From a checkpoint of a small transformer trained on Wikipedia: no position embeddings, 135M tokens.
Each number is 50 + 10 x the weight over its row's rms, rounded and kept within 0 to 99. Layers, rows and columns count from 0. The size before them is the row's rms in percent of the matrix's.

# layer 2 MLP down, 224x448, rms 0.0345, rows 0-108, columns 128-191
106:58 50 62 50 37 40 45 74 54 45 31 61 41 42 57 45 56 40 55 45 40 34 60 46 61 44 51 42 47 43 58 67 49 39 55 42 62 49 59 49 45 57 36 47 50 69 48 36 58 35 59 58 53 56 53 43 40 49 33 34 35 48 39 55
094:41 44 53 49 51 50 44 64 43 48 47 61 71 70 39 49 45 39 62 63 43 52 55 62 54 29 51 44 48 55 56 54 66 60 61 49 58 44 45 44 50 59 56 31 51 60 50 44 38 34 20 64 58 49 69 59 48 55 54 46 45 37 73 51
100:50 44 72 39 55 32 71 51 63 45 40 58 51 30 49 63 45 53 44 46 46 40 63 39 27 48 49 48 59 36 48 53 56 41 50 33 41 37 51 59 55 51 50 57 46 39 32 28 71 28 44 51 35 47 34 48 48 58 30 60 52 57 61 53
094:43 56 64 52 41 57 44 18 68 46 37 29 14 51 42 35 57 46 55 66 32 35 49 43 53 38 34 49 53 70 61 54 43 50 59 52 60 25 45 43 54 42 42 56 66 64 26 54 66 30 46 47 33 53 50 42 59 60 48 38 53 46 47 47
095:61 44 52 59 34 44 32 47 43 44 66 63 62 47 51 53 49 67 45 62 63 57 36 34 42 35 32 65 51 70 49 43 36 41 35 57 45 37 47 38 43 41 46 45 57 43 59 67 71 52 47 56 45 46 46 45 63 49 36 55 54 42 35 50
101:33 57 39 46 38 30 44 50 63 63 33 55 58 39 39 41 39 76 52 49 48 54 46 67 43 40 51 59 40 49 50 59 20 51 39 48 32 46 64 42 51 71 48 53 49 50 47 37 50 43 40 60 46 31 28 51 53 53 58 50 83 62 40 42
139:51 55 55 47 68 55 51 48 48 57 48 55 57 55 69 56 50 39 59 46 68 53 58 47 38 50 59 61 23 54 61 57 65 57 53 67 56 55 43 24 47 62 56 67 54 37 56 63 47 64 55 54 55 60 54 48 54 49 31 36 56 52 65 32
104:41 61 64 55 49 59 71 48 34 57 40 35 53 39 51 43 46 31 50 53 56 36 50 44 50 51 50 42 44 61 41 39 58 53 57 49 62 58 53 27 33 55 34 34 30 54 55 63 38 50 58 48 42 70 61 55 52 52 65 53 69 39 56 39
102:45 37 36 49 49 44 42 59 54 47 47 55 41 37 57 39 61 72 45 48 41 44 55 51 36 35 41 47 68 37 30 58 46 40 50 53 48 43 54 42 59 57 49 39 44 55 60 52 45 62 56 48 57 63 68 65 60 19 46 43 65 62 60 64
100:30 68 55 36 83 53 66 61 53 49 31 52 43 42 58 63 57 53 47 46 51 46 32 57 47 53 48 42 44 63 67 49 52 56 45 70 56 62 77 51 42 53 38 49 65 54 54 55 48 58 69 59 46 63 65 46 55 60 59 70 45 55 59 39
098:51 60 61 45 52 58 60 45 71 35 57 49 48 53 57 56 39 46 32 43 51 51 46 52 34 47 66 57 65 50 42 51 46 63 74 44 66 40 54 52 39 60 50 47 50 48 67 43 55 40 79 41 55 55 41 42 52 54 65 66 38 54 71 43
102:63 35 65 76 60 44 32 56 48 52 51 63 55 51 62 41 53 46 72 37 49 32 57 65 45 57 37 42 61 59 45 58 46 41 48 50 47 67 54 51 35 47 31 71 49 38 56 59 42 37 27 45 53 58 42 46 58 41 37 68 43 62 48 57
100:46 53 77 38 42 31 47 65 51 49 50 49 36 37 55 46 55 68 53 37 43 53 76 42 57 50 68 56 62 45 46 53 48 40 51 53 45 73 53 51 53 58 59 46 49 48 68 45 54 52 43 41 63 59 65 42 33 66 48 52 47 44 53 54
094:22 45 51 51 55 49 42 55 50 38 50 52 44 38 46 44 57 39 77 44 62 61 37 40 47 45 58 47 44 51 41 62 58 59 19 58 60 50 48 29 51 53 46 49 53 50 42 47 58 58 47 43 50 67 38 50 60 47 42 38 55 59 50 37
093:61 60 55 54 35 36 47 71 40 62 55 51 37 63 51 55 74 64 57 63 73 51 54 45 42 41 75 50 47 68 52 54 52 42 58 54 49 51 32 44 41 51 40 47 67 45 59 70 49 59 59 36 54 34 58 69 51 44 38 56 54 48 56 50
106:49 37 49 43 75 41 36 53 44 49 58 55 64 55 37 45 47 44 44 71 47 47 42 47 53 31 43 50 39 50 42 50 34 49 50 57 54 46 29 72 43 40 49 48 56 50 48 42 47 62 47 43 56 35 61 35 58 63 56 48 57 49 55 30
094:47 55 56 51 18 64 46 61 65 34 46 37 57 54 38 55 46 50 68 61 53 42 59 38 52 53 34 35 51 55 56 51 46 50 62 37 50 37 51 41 46 32 58 54 48 56 48 63 48 66 73 46 51 33 53 56 51 47 38 43 53 57 42 50
103:44 53 56 35 56 49 63 48 63 46 42 63 53 46 36 45 34 38 57 51 55 48 46 50 76 53 31 67 43 48 66 52 61 53 54 46 64 60 53 59 53 64 44 45 49 40 36 47 34 57 30 41 36 43 47 65 42 50 49 56 40 49 45 39
098:56 23 57 47 56 41 55 57 44 66 50 42 50 49 66 57 54 35 54 52 48 32 41 53 63 72 55 46 40 51 61 50 45 32 46 59 37 47 49 52 21 51 44 65 55 47 58 65 50 48 39 53 60 35 62 40 45 31 59 54 53 38 54 43
097:54 54 63 50 47 58 50 60 54 40 63 41 45 43 61 57 60 58 47 54 70 66 65 58 46 64 59 44 40 64 48 57 60 49 51 53 45 27 42 45 46 53 67 51 53 50 52 62 50 47 67 53 61 62 71 61 62 55 41 50 48 48 63 60
101:54 54 62 59 47 64 55 55 53 44 49 56 65 41 47 63 39 62 40 54 46 46 36 44 58 47 37 56 44 45 42 52 48 38 34 57 61 59 56 54 53 47 57 38 30 65 38 46 35 31 57 45 54 50 45 59 37 62 40 39 44 60 45 51
106:38 50 55 33 39 42 63 59 54 40 63 48 67 40 51 43 54 54 41 54 39 30 31 48 56 70 53 47 58 33 38 53 55 30 44 50 44 35 42 56 56 57 39 48 27 50 41 34 56 53 45 52 55 36 31 50 53 45 48 57 51 64 63 59
093:53 48 52 46 33 34 58 63 51 45 42 38 35 50 35 60 71 55 36 64 49 39 57 42 39 26 40 51 41 44 42 40 46 50 51 58 49 37 51 48 56 32 54 59 55 49 40 62 46 57 40 52 46 49 61 22 42 37 71 46 64 48 43 45
092:70 47 62 52 38 57 65 46 54 54 65 48 65 61 63 56 59 47 33 45 59 43 63 46 53 43 43 45 48 51 65 37 51 29 54 56 47 54 53 57 54 63 44 45 59 45 46 45 37 47 47 56 55 49 50 48 46 57 66 43 66 44 62 40
091:41 36 52 55 41 47 52 23 35 41 66 36 62 39 54 48 61 52 42 53 50 54 46 19 57 59 51 58 47 61 38 55 56 54 59 52 63 70 49 55 62 41 26 25 51 36 58 44 53 57 47 34 42 68 42 53 71 40 61 27 54 44 67 50
095:62 50 49 67 57 56 56 33 50 44 37 62 57 57 52 50 47 56 55 46 58 71 45 41 62 42 55 43 50 38 67 53 55 50 61 55 52 32 44 52 52 49 55 57 28 41 53 55 62 41 62 44 48 58 52 44 40 71 56 52 56 44 69 42
099:41 55 62 74 54 38 41 57 55 61 40 36 44 66 63 51 38 49 94 42 52 65 43 50 52 62 61 39 49 51 46 30 62 48 56 54 46 62 50 32 56 55 44 52 49 64 51 53 51 53 31 60 60 52 53 53 44 72 63 63 44 51 53 46
096:64 42 52 35 48 53 42 28 60 57 46 40 62 55 56 66 49 72 37 43 50 51 61 45 67 43 69 33 45 51 60 32 61 58 57 47 59 50 43 55 65 47 39 63 49 61 60 51 56 60 64 44 30 29 60 41 50 37 29 59 46 55 56 47
094:73 42 47 35 43 64 47 58 55 69 45 53 42 46 39 34 42 49 58 42 41 33 43 49 66 54 33 57 61 65 53 69 51 34 67 45 64 56 63 56 65 60 33 40 46 48 63 46 63 44 63 54 60 48 44 42 55 61 50 46 42 39 43 57
103:63 52 59 52 40 49 52 47 52 49 65 62 32 53 45 35 56 63 60 54 50 54 54 66 61 40 49 55 48 38 53 49 61 37 57 40 52 70 56 53 66 66 48 38 44 44 58 51 50 53 55 61 44 56 58 50 52 37 44 46 46 60 59 57
090:62 61 63 66 55 47 70 38 39 36 55 28 45 66 40 49 20 44 67 39 42 60 44 42 57 49 51 67 60 56 58 39 59 35 47 42 38 58 24 72 54 30 53 61 59 59 51 43 53 42 51 45 37 52 62 51 53 63 42 61 58 37 51 37
092:28 54 61 48 38 53 49 55 36 49 44 51 32 50 57 48 60 55 44 70 63 47 51 44 41 48 56 50 42 68 27 47 53 50 53 43 56 46 42 45 38 47 53 60 53 51 56 67 52 61 40 37 42 48 30 50 69 44 45 63 39 52 48 50
093:48 55 44 48 35 30 44 76 52 48 42 67 72 45 32 58 54 52 41 54 50 48 58 61 40 55 51 44 45 43 51 42 52 53 60 41 41 47 40 49 60 41 51 47 54 60 54 30 42 55 43 52 41 44 39 73 68 41 45 60 60 43 58 59
108:51 48 31 46 47 50 59 66 48 51 39 47 70 47 34 55 53 51 39 41 57 61 52 38 44 48 55 51 60 41 56 62 59 45 49 44 58 38 47 53 52 47 44 55 41 43 58 59 47 53 45 37 58 53 44 35 45 46 55 53 58 48 54 51
096:56 40 59 52 43 72 68 49 69 45 45 33 40 55 57 40 27 40 44 59 50 59 56 38 56 67 34 52 56 65 68 46 54 62 71 59 31 56 45 66 41 31 53 43 53 59 66 55 51 47 49 69 42 40 51 48 45 58 55 41 44 59 55 43
108:31 46 40 49 40 52 54 46 61 45 57 31 54 34 62 45 48 36 36 45 67 45 43 42 61 54 65 48 46 62 46 35 41 41 43 48 46 52 32 63 55 43 47 66 39 58 41 50 48 51 48 42 38 49 52 36 42 68 59 50 35 28 68 50
097:54 65 51 41 55 74 62 51 40 59 47 43 34 38 69 62 38 49 40 47 54 49 48 48 44 48 57 42 50 64 37 47 39 63 32 52 57 59 45 52 52 57 40 46 67 53 58 45 66 42 59 64 48 35 59 67 48 64 55 50 50 64 62 53
091:44 53 40 45 70 53 33 27 48 49 54 40 45 63 42 44 46 39 30 50 48 63 58 44 62 54 45 50 57 56 47 34 35 58 74 53 46 46 33 63 65 46 39 50 34 34 47 50 54 41 42 48 22 34 64 57 41 49 48 48 45 47 55 34
106:46 38 52 45 53 48 46 42 53 39 54 43 57 49 36 58 52 44 52 54 53 53 50 39 63 41 56 36 36 57 50 38 50 66 47 49 74 78 52 49 44 48 39 47 44 50 66 61 58 63 34 40 49 58 62 61 56 49 49 59 47 58 44 55
097:51 37 50 44 62 41 45 68 49 38 49 44 43 43 44 59 50 37 66 54 45 48 52 64 43 59 47 52 49 54 32 62 53 35 51 44 52 56 45 27 47 69 48 49 29 45 34 48 48 53 47 59 78 43 44 71 50 47 42 48 42 66 37 52
108:43 39 57 40 48 45 51 41 57 48 60 46 55 60 14 50 64 39 63 45 56 47 55 46 61 34 42 64 29 51 45 56 60 54 23 69 60 55 71 35 51 52 40 42 51 62 56 48 38 59 48 46 55 50 47 59 47 29 62 25 64 60 49 58
098:59 62 58 58 45 55 53 50 50 26 76 55 57 60 47 66 57 44 59 47 43 58 56 59 54 31 58 39 36 55 57 58 44 49 48 45 70 62 54 51 56 39 65 50 50 50 35 47 35 50 56 41 47 59 54 49 36 26 41 58 55 37 36 62
088:50 49 57 56 87 69 51 41 45 37 69 52 65 61 59 52 35 56 36 62 51 49 49 70 60 73 51 52 50 54 62 53 60 56 76 39 52 48 52 51 60 43 67 56 45 49 61 45 49 59 52 47 55 62 59 56 64 45 72 45 49 57 46 59
099:46 46 35 30 54 54 54 35 48 58 58 39 48 47 24 49 44 62 32 35 62 52 46 47 45 65 56 54 48 47 56 35 56 54 66 64 40 61 38 48 62 49 70 38 46 60 62 61 60 42 43 54 39 47 32 52 41 55 39 60 56 49 59 41
089:61 57 72 51 52 43 50 49 47 59 52 56 78 20 54 53 36 39 69 49 43 41 49 56 39 30 35 44 54 36 45 59 61 47 37 44 58 57 69 40 47 34 46 49 47 45 52 36 45 51 28 53 43 35 37 40 56 53 43 47 51 48 40 42
106:21 75 60 59 38 38 46 45 50 42 53 59 41 56 59 60 70 55 43 63 60 50 35 40 55 62 52 37 51 67 54 48 54 51 33 54 32 57 51 55 48 38 50 48 65 63 52 60 44 43 52 49 47 71 54 41 50 46 47 54 54 37 34 47
094:42 41 61 61 65 52 61 45 47 38 46 60 50 63 44 46 43 46 60 56 71 40 59 56 51 38 72 56 36 43 50 53 51 53 75 47 46 67 49 42 41 45 52 67 46 34 44 53 70 56 57 45 38 55 71 49 59 47 35 44 56 63 50 52
105:45 56 48 54 46 59 53 61 37 54 58 66 48 43 59 48 57 46 65 54 60 46 32 53 42 43 48 54 53 49 54 66 32 38 52 34 48 40 63 37 49 57 62 40 49 41 37 49 60 53 41 48 75 56 45 38 64 47 75 58 49 45 50 58
099:54 58 52 72 39 51 58 42 50 60 59 63 35 54 52 57 62 66 48 47 63 64 50 59 59 45 49 51 55 56 52 42 39 48 40 31 45 40 66 36 31 58 44 50 49 50 41 64 62 40 38 48 54 35 51 46 45 49 49 42 58 62 44 68
113:47 26 40 49 71 49 67 43 51 44 44 36 46 55 33 53 57 41 42 46 47 55 42 47 51 46 39 55 64 57 54 46 39 37 46 40 36 54 48 58 43 52 51 32 56 49 41 33 53 45 52 60 50 47 47 56 58 41 55 57 64 36 54 50
092:56 58 48 54 50 47 57 37 56 43 44 69 61 40 77 58 52 54 62 58 49 53 53 51 54 61 46 63 34 51 56 58 52 58 54 48 55 54 45 53 63 47 56 31 51 35 53 34 52 58 27 42 44 46 68 71 54 40 35 61 63 64 52 44
091:52 45 41 56 61 60 57 37 38 53 42 33 50 60 30 59 52 49 49 40 44 59 40 41 66 43 42 35 64 46 59 51 46 40 64 50 47 46 65 54 43 52 43 41 28 51 48 57 70 24 50 57 50 43 30 32 46 46 38 62 52 56 52 33
090:71 31 46 36 42 40 34 67 41 54 43 52 47 37 51 66 57 48 38 65 44 55 56 54 55 52 42 43 58 45 60 39 66 47 55 32 49 65 48 61 57 65 42 52 37 42 44 51 61 51 60 32 61 27 42 46 40 41 58 48 51 57 42 54
097:52 43 53 45 40 36 54 48 40 42 44 70 71 42 48 46 53 41 46 43 62 45 49 47 54 47 58 38 56 30 46 35 35 42 39 68 51 50 37 28 52 55 55 63 57 49 45 30 53 50 48 29 30 40 51 39 53 59 51 66 22 44 45 52
097:47 51 41 42 44 56 48 33 58 46 30 50 54 61 69 54 53 47 50 52 77 62 33 59 45 45 65 56 36 57 63 49 45 40 47 32 21 31 51 50 39 60 73 57 69 49 47 53 57 47 45 33 46 51 41 50 50 57 59 68 48 58 53 55
105:52 38 03 41 40 33 56 57 57 36 51 30 45 40 51 46 50 58 37 37 48 62 44 46 51 55 54 51 67 44 41 62 49 52 41 54 51 34 51 55 52 69 53 31 44 40 50 51 57 57 41 32 50 31 59 40 49 49 50 39 58 50 50 57
099:60 67 51 42 59 54 58 53 50 56 48 48 49 54 69 53 62 50 71 53 34 55 48 59 68 52 46 40 55 51 78 50 35 49 58 51 46 63 39 37 58 44 51 35 49 19 49 51 29 52 61 46 44 71 53 63 57 58 61 44 61 53 46 52
093:53 48 45 61 56 51 39 43 49 48 60 44 49 54 43 44 52 58 53 67 45 45 47 43 56 40 44 45 50 63 47 39 45 58 33 66 45 67 54 55 59 68 44 56 59 53 46 60 62 67 44 69 50 70 45 45 51 37 41 61 37 48 46 47
103:41 52 69 56 64 46 39 58 57 51 52 41 44 54 50 60 61 43 53 41 51 53 54 58 62 31 52 40 68 36 62 44 45 51 49 34 39 48 51 52 51 55 43 53 48 63 51 54 58 64 33 44 63 55 52 42 47 33 48 55 58 60 54 54
090:46 51 44 48 33 49 42 60 64 43 57 51 52 41 65 37 47 61 36 37 42 48 49 53 65 44 49 53 52 33 59 40 58 37 43 38 42 43 43 45 50 51 72 43 52 49 33 44 49 61 69 46 56 58 49 54 53 51 52 33 35 57 56 65
098:63 50 54 42 60 57 51 56 51 49 57 51 59 48 41 67 24 43 41 36 49 55 52 40 65 48 36 50 51 58 54 47 46 41 64 35 31 65 54 48 48 46 49 50 41 51 51 45 38 43 50 62 58 52 51 47 41 68 51 28 45 44 39 43
090:51 33 65 57 45 37 52 40 50 41 55 49 42 51 18 60 38 58 60 42 39 48 61 63 47 51 63 38 54 52 38 57 50 45 59 52 43 45 61 37 42 54 60 39 39 46 36 48 53 43 47 47 49 36 62 44 54 58 48 57 51 41 55 42
098:57 26 36 73 57 51 64 44 43 57 43 41 54 60 75 62 67 35 30 49 49 64 56 47 52 54 50 56 39 63 55 35 54 62 45 46 50 53 50 29 41 42 65 38 77 54 55 59 45 60 45 46 46 44 54 49 41 61 65 52 68 40 52 48
101:57 24 42 63 67 43 51 38 36 61 46 42 65 60 58 50 53 56 23 40 39 42 53 44 39 37 58 27 49 27 44 48 64 41 53 39 39 50 53 51 49 60 54 49 56 48 54 54 49 49 57 56 42 53 42 56 33 56 59 58 74 70 49 51
089:61 63 39 62 41 54 59 61 59 64 47 50 53 50 50 47 28 54 42 53 48 52 42 51 80 45 46 56 49 41 44 60 51 45 56 45 66 64 55 65 47 67 39 58 53 35 71 51 45 44 69 59 57 43 29 66 70 25 62 44 61 60 54 66
110:46 43 29 52 49 62 50 38 56 67 30 44 45 43 47 60 43 62 41 58 48 51 48 51 42 56 44 47 66 51 45 44 53 51 60 35 45 50 52 44 40 48 48 43 62 32 49 57 78 52 51 35 47 45 51 60 52 51 47 54 47 40 59 61
094:78 48 48 57 44 60 52 49 43 61 53 57 46 59 32 43 50 58 53 60 56 31 62 52 60 59 64 60 32 68 65 56 57 55 59 53 62 55 34 41 45 58 55 51 55 41 55 54 56 57 45 53 51 48 59 69 57 49 45 44 46 52 47 52
096:56 22 33 60 42 60 38 50 45 64 59 56 65 65 44 43 43 50 59 32 49 41 58 48 31 45 39 17 46 40 57 54 45 58 48 59 54 51 29 57 51 63 64 40 48 59 58 56 55 47 36 34 33 45 38 40 38 65 52 76 57 49 68 63
096:51 72 25 54 48 46 53 67 66 48 40 53 39 48 57 56 47 57 53 54 47 50 54 57 56 48 52 50 61 55 61 48 32 64 42 65 55 70 39 61 51 44 57 63 36 28 45 64 69 52 74 41 36 53 46 44 43 56 53 47 67 35 66 56
106:59 48 53 44 51 41 53 38 50 65 63 55 47 47 48 62 49 39 54 57 64 56 45 46 46 67 68 50 38 50 37 51 44 39 44 62 55 52 54 35 54 45 47 54 50 53 65 34 38 54 67 42 69 42 40 49 50 52 68 45 58 47 82 39
105:42 41 78 30 52 52 36 26 50 41 45 53 63 43 44 49 55 39 54 50 45 52 45 59 57 61 55 49 52 45 49 56 54 43 39 59 42 51 56 40 56 63 45 57 29 42 52 42 58 30 58 47 49 57 46 44 55 40 58 45 54 50 50 54
107:36 66 79 48 54 30 40 55 48 63 59 52 54 64 48 38 51 56 39 35 41 50 56 49 47 35 59 55 49 26 43 52 41 51 38 66 56 48 53 59 43 36 63 47 45 45 54 51 44 65 57 50 69 35 33 43 48 47 44 44 61 60 43 45
100:72 61 37 40 52 53 57 35 53 35 48 53 52 33 65 42 40 40 48 50 36 66 59 57 38 56 55 54 68 47 43 37 65 51 60 59 59 52 52 43 64 40 49 53 45 71 42 40 57 56 60 65 57 48 41 54 59 41 54 36 51 50 29 64
102:47 58 49 53 41 61 60 59 54 45 50 61 60 54 43 58 44 56 48 44 44 53 49 55 63 51 35 50 51 46 54 43 39 58 68 63 48 60 44 47 57 37 47 43 61 57 44 59 53 54 43 41 54 59 40 31 44 63 53 34 38 46 62 42
094:38 24 50 57 50 44 42 62 65 36 53 30 58 62 73 59 59 53 42 53 64 67 57 53 66 63 66 42 39 64 58 50 60 64 53 51 52 50 52 35 53 33 68 45 60 52 47 50 38 57 34 46 51 67 49 60 54 47 59 31 36 35 38 49
104:69 46 41 58 59 61 50 45 40 65 40 49 44 49 45 44 44 60 65 63 56 59 58 55 45 57 61 30 31 55 43 40 51 53 49 44 41 38 44 45 37 63 33 69 56 38 56 65 48 53 45 55 52 42 52 70 59 46 32 44 50 51 48 41
098:68 30 45 48 44 33 56 47 42 52 53 47 45 36 45 69 41 40 49 53 35 53 55 47 52 35 52 52 50 41 49 56 56 54 48 46 45 45 56 36 45 54 53 52 53 58 25 49 52 41 50 54 40 54 47 44 45 42 47 43 52 40 54 41
097:37 48 63 51 53 51 77 52 44 44 34 52 25 42 46 49 46 41 50 47 46 35 49 51 61 48 51 54 61 63 40 41 32 59 48 55 55 62 56 67 49 41 60 44 73 27 36 29 50 45 64 60 39 53 41 55 47 38 46 64 55 69 59 40
101:64 61 51 38 30 61 43 52 39 59 58 45 49 57 62 49 58 43 49 54 44 79 44 42 49 46 61 63 60 51 56 27 34 49 58 56 45 68 47 61 56 48 53 34 44 39 49 54 32 51 53 52 41 47 49 45 42 65 67 53 53 52 44 52
102:50 49 56 38 33 53 38 56 49 39 62 79 51 54 48 50 59 65 60 47 37 46 43 61 48 46 30 74 57 52 41 52 53 52 30 36 40 51 42 31 46 49 56 57 57 44 43 58 59 54 54 54 45 50 56 44 56 44 40 39 47 44 31 53
104:50 65 52 44 58 33 45 51 74 55 51 71 41 37 47 46 32 58 73 34 38 46 36 60 45 65 42 60 59 41 35 45 55 39 54 46 58 59 69 44 68 65 53 45 56 67 49 60 50 38 61 46 61 47 38 68 50 53 42 45 31 47 46 63
096:65 42 43 60 58 74 66 41 46 54 61 55 53 65 58 46 49 57 48 63 59 54 60 40 43 60 49 46 43 60 38 43 49 62 55 64 59 58 50 39 55 42 58 61 67 48 68 54 37 65 47 53 56 38 70 55 56 73 54 68 65 62 43 52
096:54 52 56 35 52 49 38 49 32 36 59 74 73 58 53 43 37 56 37 56 37 40 52 53 45 29 68 73 50 55 42 51 52 48 36 51 58 75 50 41 56 56 53 38 43 34 48 44 40 44 48 41 42 44 49 39 49 51 63 49 34 72 66 53
097:58 50 47 31 43 25 51 42 65 53 47 61 60 41 49 49 72 48 42 36 31 29 55 71 45 39 38 32 49 45 53 43 50 36 50 47 52 48 42 61 50 32 50 55 35 57 44 51 51 47 43 52 67 54 43 42 38 49 27 50 36 46 39 42
215:48 43 28 48 47 51 36 43 71 48 38 44 33 48 50 45 37 49 37 45 52 60 37 51 38 51 39 46 75 55 47 39 40 47 64 31 41 41 41 65 43 38 44 45 47 52 38 41 52 41 49 51 42 39 52 42 46 42 42 46 44 43 37 61
094:52 38 32 39 57 48 43 49 37 32 59 56 58 49 51 53 48 48 69 52 31 51 45 57 44 57 65 58 29 52 49 40 49 30 26 44 56 48 36 55 39 62 59 59 44 60 50 50 29 42 55 43 47 39 37 58 44 54 42 56 43 47 53 44
086:50 23 49 62 41 56 39 49 50 32 60 51 44 56 56 52 72 46 62 33 56 43 64 73 50 58 40 51 17 49 61 63 46 59 43 42 53 61 53 53 60 52 48 53 64 60 43 62 33 58 51 57 55 39 50 51 50 27 58 51 61 44 47 68
099:56 48 54 69 55 47 24 45 49 66 38 33 50 47 46 40 41 48 46 78 46 59 55 40 51 58 33 36 53 48 53 39 61 70 72 52 50 38 60 42 60 41 49 57 46 59 48 55 60 37 46 61 43 47 52 62 62 54 63 34 45 48 38 43
105:45 39 50 65 65 62 56 48 42 53 43 49 42 63 39 60 30 43 51 60 49 49 41 54 57 67 63 50 44 65 34 25 52 51 36 56 54 53 46 55 51 42 47 59 60 41 44 72 37 55 65 61 42 51 51 60 50 42 57 34 60 49 51 44
095:42 48 31 36 26 48 50 65 64 57 62 51 49 60 54 47 67 45 55 50 47 58 46 53 54 28 47 43 40 40 37 51 42 52 56 56 30 49 47 50 67 67 56 48 50 35 46 41 37 47 51 42 51 62 78 48 29 53 53 28 56 32 18 49
110:38 48 73 61 67 73 32 56 34 60 46 48 34 81 40 45 84 34 72 47 46 47 53 57 49 62 49 51 56 59 60 60 69 69 66 51 56 32 57 54 60 57 62 59 43 25 57 51 51 73 44 62 59 47 55 63 69 51 46 34 50 58 52 44
105:46 49 39 50 55 58 48 55 45 53 47 44 55 55 61 60 63 64 35 46 49 52 51 65 58 47 57 50 44 44 40 53 56 56 46 50 51 52 62 49 60 37 60 64 50 35 50 52 47 63 30 63 52 35 43 33 55 44 54 58 70 49 41 56
095:49 52 41 67 58 83 37 46 51 53 49 47 43 58 64 38 59 51 34 56 55 39 59 47 70 47 36 55 35 63 52 55 49 67 49 38 35 61 49 32 44 47 57 41 53 50 42 39 24 58 60 56 52 45 50 39 46 75 56 50 64 53 54 45
095:49 48 43 56 66 44 44 54 55 49 35 38 45 41 35 56 39 52 71 45 54 57 61 57 52 53 50 36 53 31 54 50 45 55 56 56 50 58 46 59 62 45 60 63 54 60 45 53 42 41 60 32 48 43 57 35 30 44 48 57 67 50 36 54
100:47 51 55 27 63 53 50 28 53 53 47 55 48 44 53 56 40 41 54 70 41 35 44 50 33 60 60 53 68 36 56 50 61 51 59 56 51 60 40 58 49 42 58 47 38 50 61 48 53 51 45 51 43 43 52 28 66 53 50 41 51 52 29 35
098:64 54 49 55 58 37 38 71 60 58 41 57 41 51 49 42 64 42 58 64 50 58 51 39 56 54 35 39 43 72 61 56 53 66 44 60 42 51 56 70 41 67 30 60 59 39 43 59 48 48 33 57 58 63 39 54 31 49 41 69 39 49 32 48
111:54 73 44 38 38 40 53 43 64 45 50 41 52 27 49 33 17 44 38 43 61 50 56 43 59 38 38 51 64 32 37 50 42 50 34 51 66 62 59 54 55 61 49 42 36 49 55 33 50 49 48 39 39 50 46 59 44 59 51 61 41 38 80 54
096:47 59 33 43 48 43 52 48 55 42 52 44 40 49 43 45 56 57 49 36 35 35 59 45 40 42 42 31 52 55 57 38 42 35 66 59 78 47 48 42 60 46 39 42 37 58 36 49 48 35 40 33 62 50 54 54 55 50 52 36 51 53 58 49
097:43 42 39 54 38 43 34 52 45 74 52 43 46 45 47 39 53 46 69 40 44 42 59 48 49 37 56 62 60 66 55 57 58 61 55 54 41 46 49 52 43 51 53 38 60 48 62 59 51 58 53 52 43 47 64 54 50 48 58 41 58 48 60 46
085:53 48 67 34 64 53 59 37 57 51 60 48 45 43 33 56 48 38 56 55 57 52 45 39 51 42 55 46 51 31 50 57 51 55 52 36 45 45 55 51 35 47 47 59 38 72 58 47 52 39 29 57 45 43 55 63 41 48 46 49 43 52 51 47
092:54 61 42 45 29 49 38 63 53 50 54 55 53 60 22 61 50 67 48 28 39 57 61 53 47 38 47 62 47 53 47 49 40 35 54 39 54 35 59 52 46 29 44 36 44 41 56 54 45 40 35 57 47 47 53 39 45 26 46 38 32 32 53 55
099:32 53 49 59 45 61 60 59 54 57 64 64 52 58 49 43 71 53 53 66 70 56 49 50 63 58 57 56 47 55 55 60 52 71 51 57 51 47 36 55 57 48 42 48 51 40 46 66 52 50 53 54 66 54 32 67 59 46 74 42 52 54 43 61
101:44 71 49 53 41 37 49 41 59 45 52 40 51 49 43 65 64 43 56 52 42 44 43 43 58 61 40 69 48 61 62 49 54 44 48 60 38 56 36 51 47 43 51 42 48 62 49 43 50 59 64 58 52 58 52 60 53 68 37 23 52 66 61 63
107:52 38 62 36 48 77 48 47 26 54 52 51 45 56 46 44 33 43 44 53 51 49 58 51 57 56 34 60 50 46 42 39 58 36 49 32 38 50 50 70 44 50 32 42 65 51 46 41 38 55 47 62 53 44 44 50 69 41 55 51 65 45 54 54
098:59 54 42 50 54 52 54 63 56 64 65 39 77 51 41 49 49 51 14 39 44 56 45 47 58 50 63 49 64 60 50 52 55 52 55 54 68 46 42 57 59 40 36 62 61 46 63 47 73 47 44 64 64 40 51 48 47 57 64 73 46 58 59 57
096:45 39 60 55 49 63 51 58 62 47 61 47 33 61 46 51 35 71 21 64 57 59 44 42 53 54 43 54 55 46 61 67 61 46 47 46 52 33 28 42 48 47 64 43 59 70 56 46 50 54 46 63 35 50 56 27 56 53 76 55 70 55 60 60
109:63 39 47 54 56 46 52 48 51 66 43 51 55 54 37 65 42 67 60 39 51 60 61 53 48 43 66 59 38 57 54 56 43 60 48 60 72 53 46 62 49 51 67 61 56 38 61 65 58 55 53 76 41 54 55 49 52 50 59 49 59 52 62 40
104:37 42 45 33 56 33 54 45 39 39 60 54 53 52 43 50 49 50 43 45 42 47 39 63 42 40 46 48 68 38 42 50 55 44 61 35 54 32 50 63 58 57 46 44 35 48 47 42 57 48 41 47 48 51 45 52 51 48 55 50 52 58 57 62
099:53 45 42 53 56 57 65 45 15 48 53 61 62 51 49 39 70 52 39 45 54 71 51 39 48 47 54 51 44 42 35 52 49 49 65 57 46 56 66 67 57 38 46 40 61 22 60 42 53 26 65 54 57 44 61 58 62 36 63 44 42 50 57 51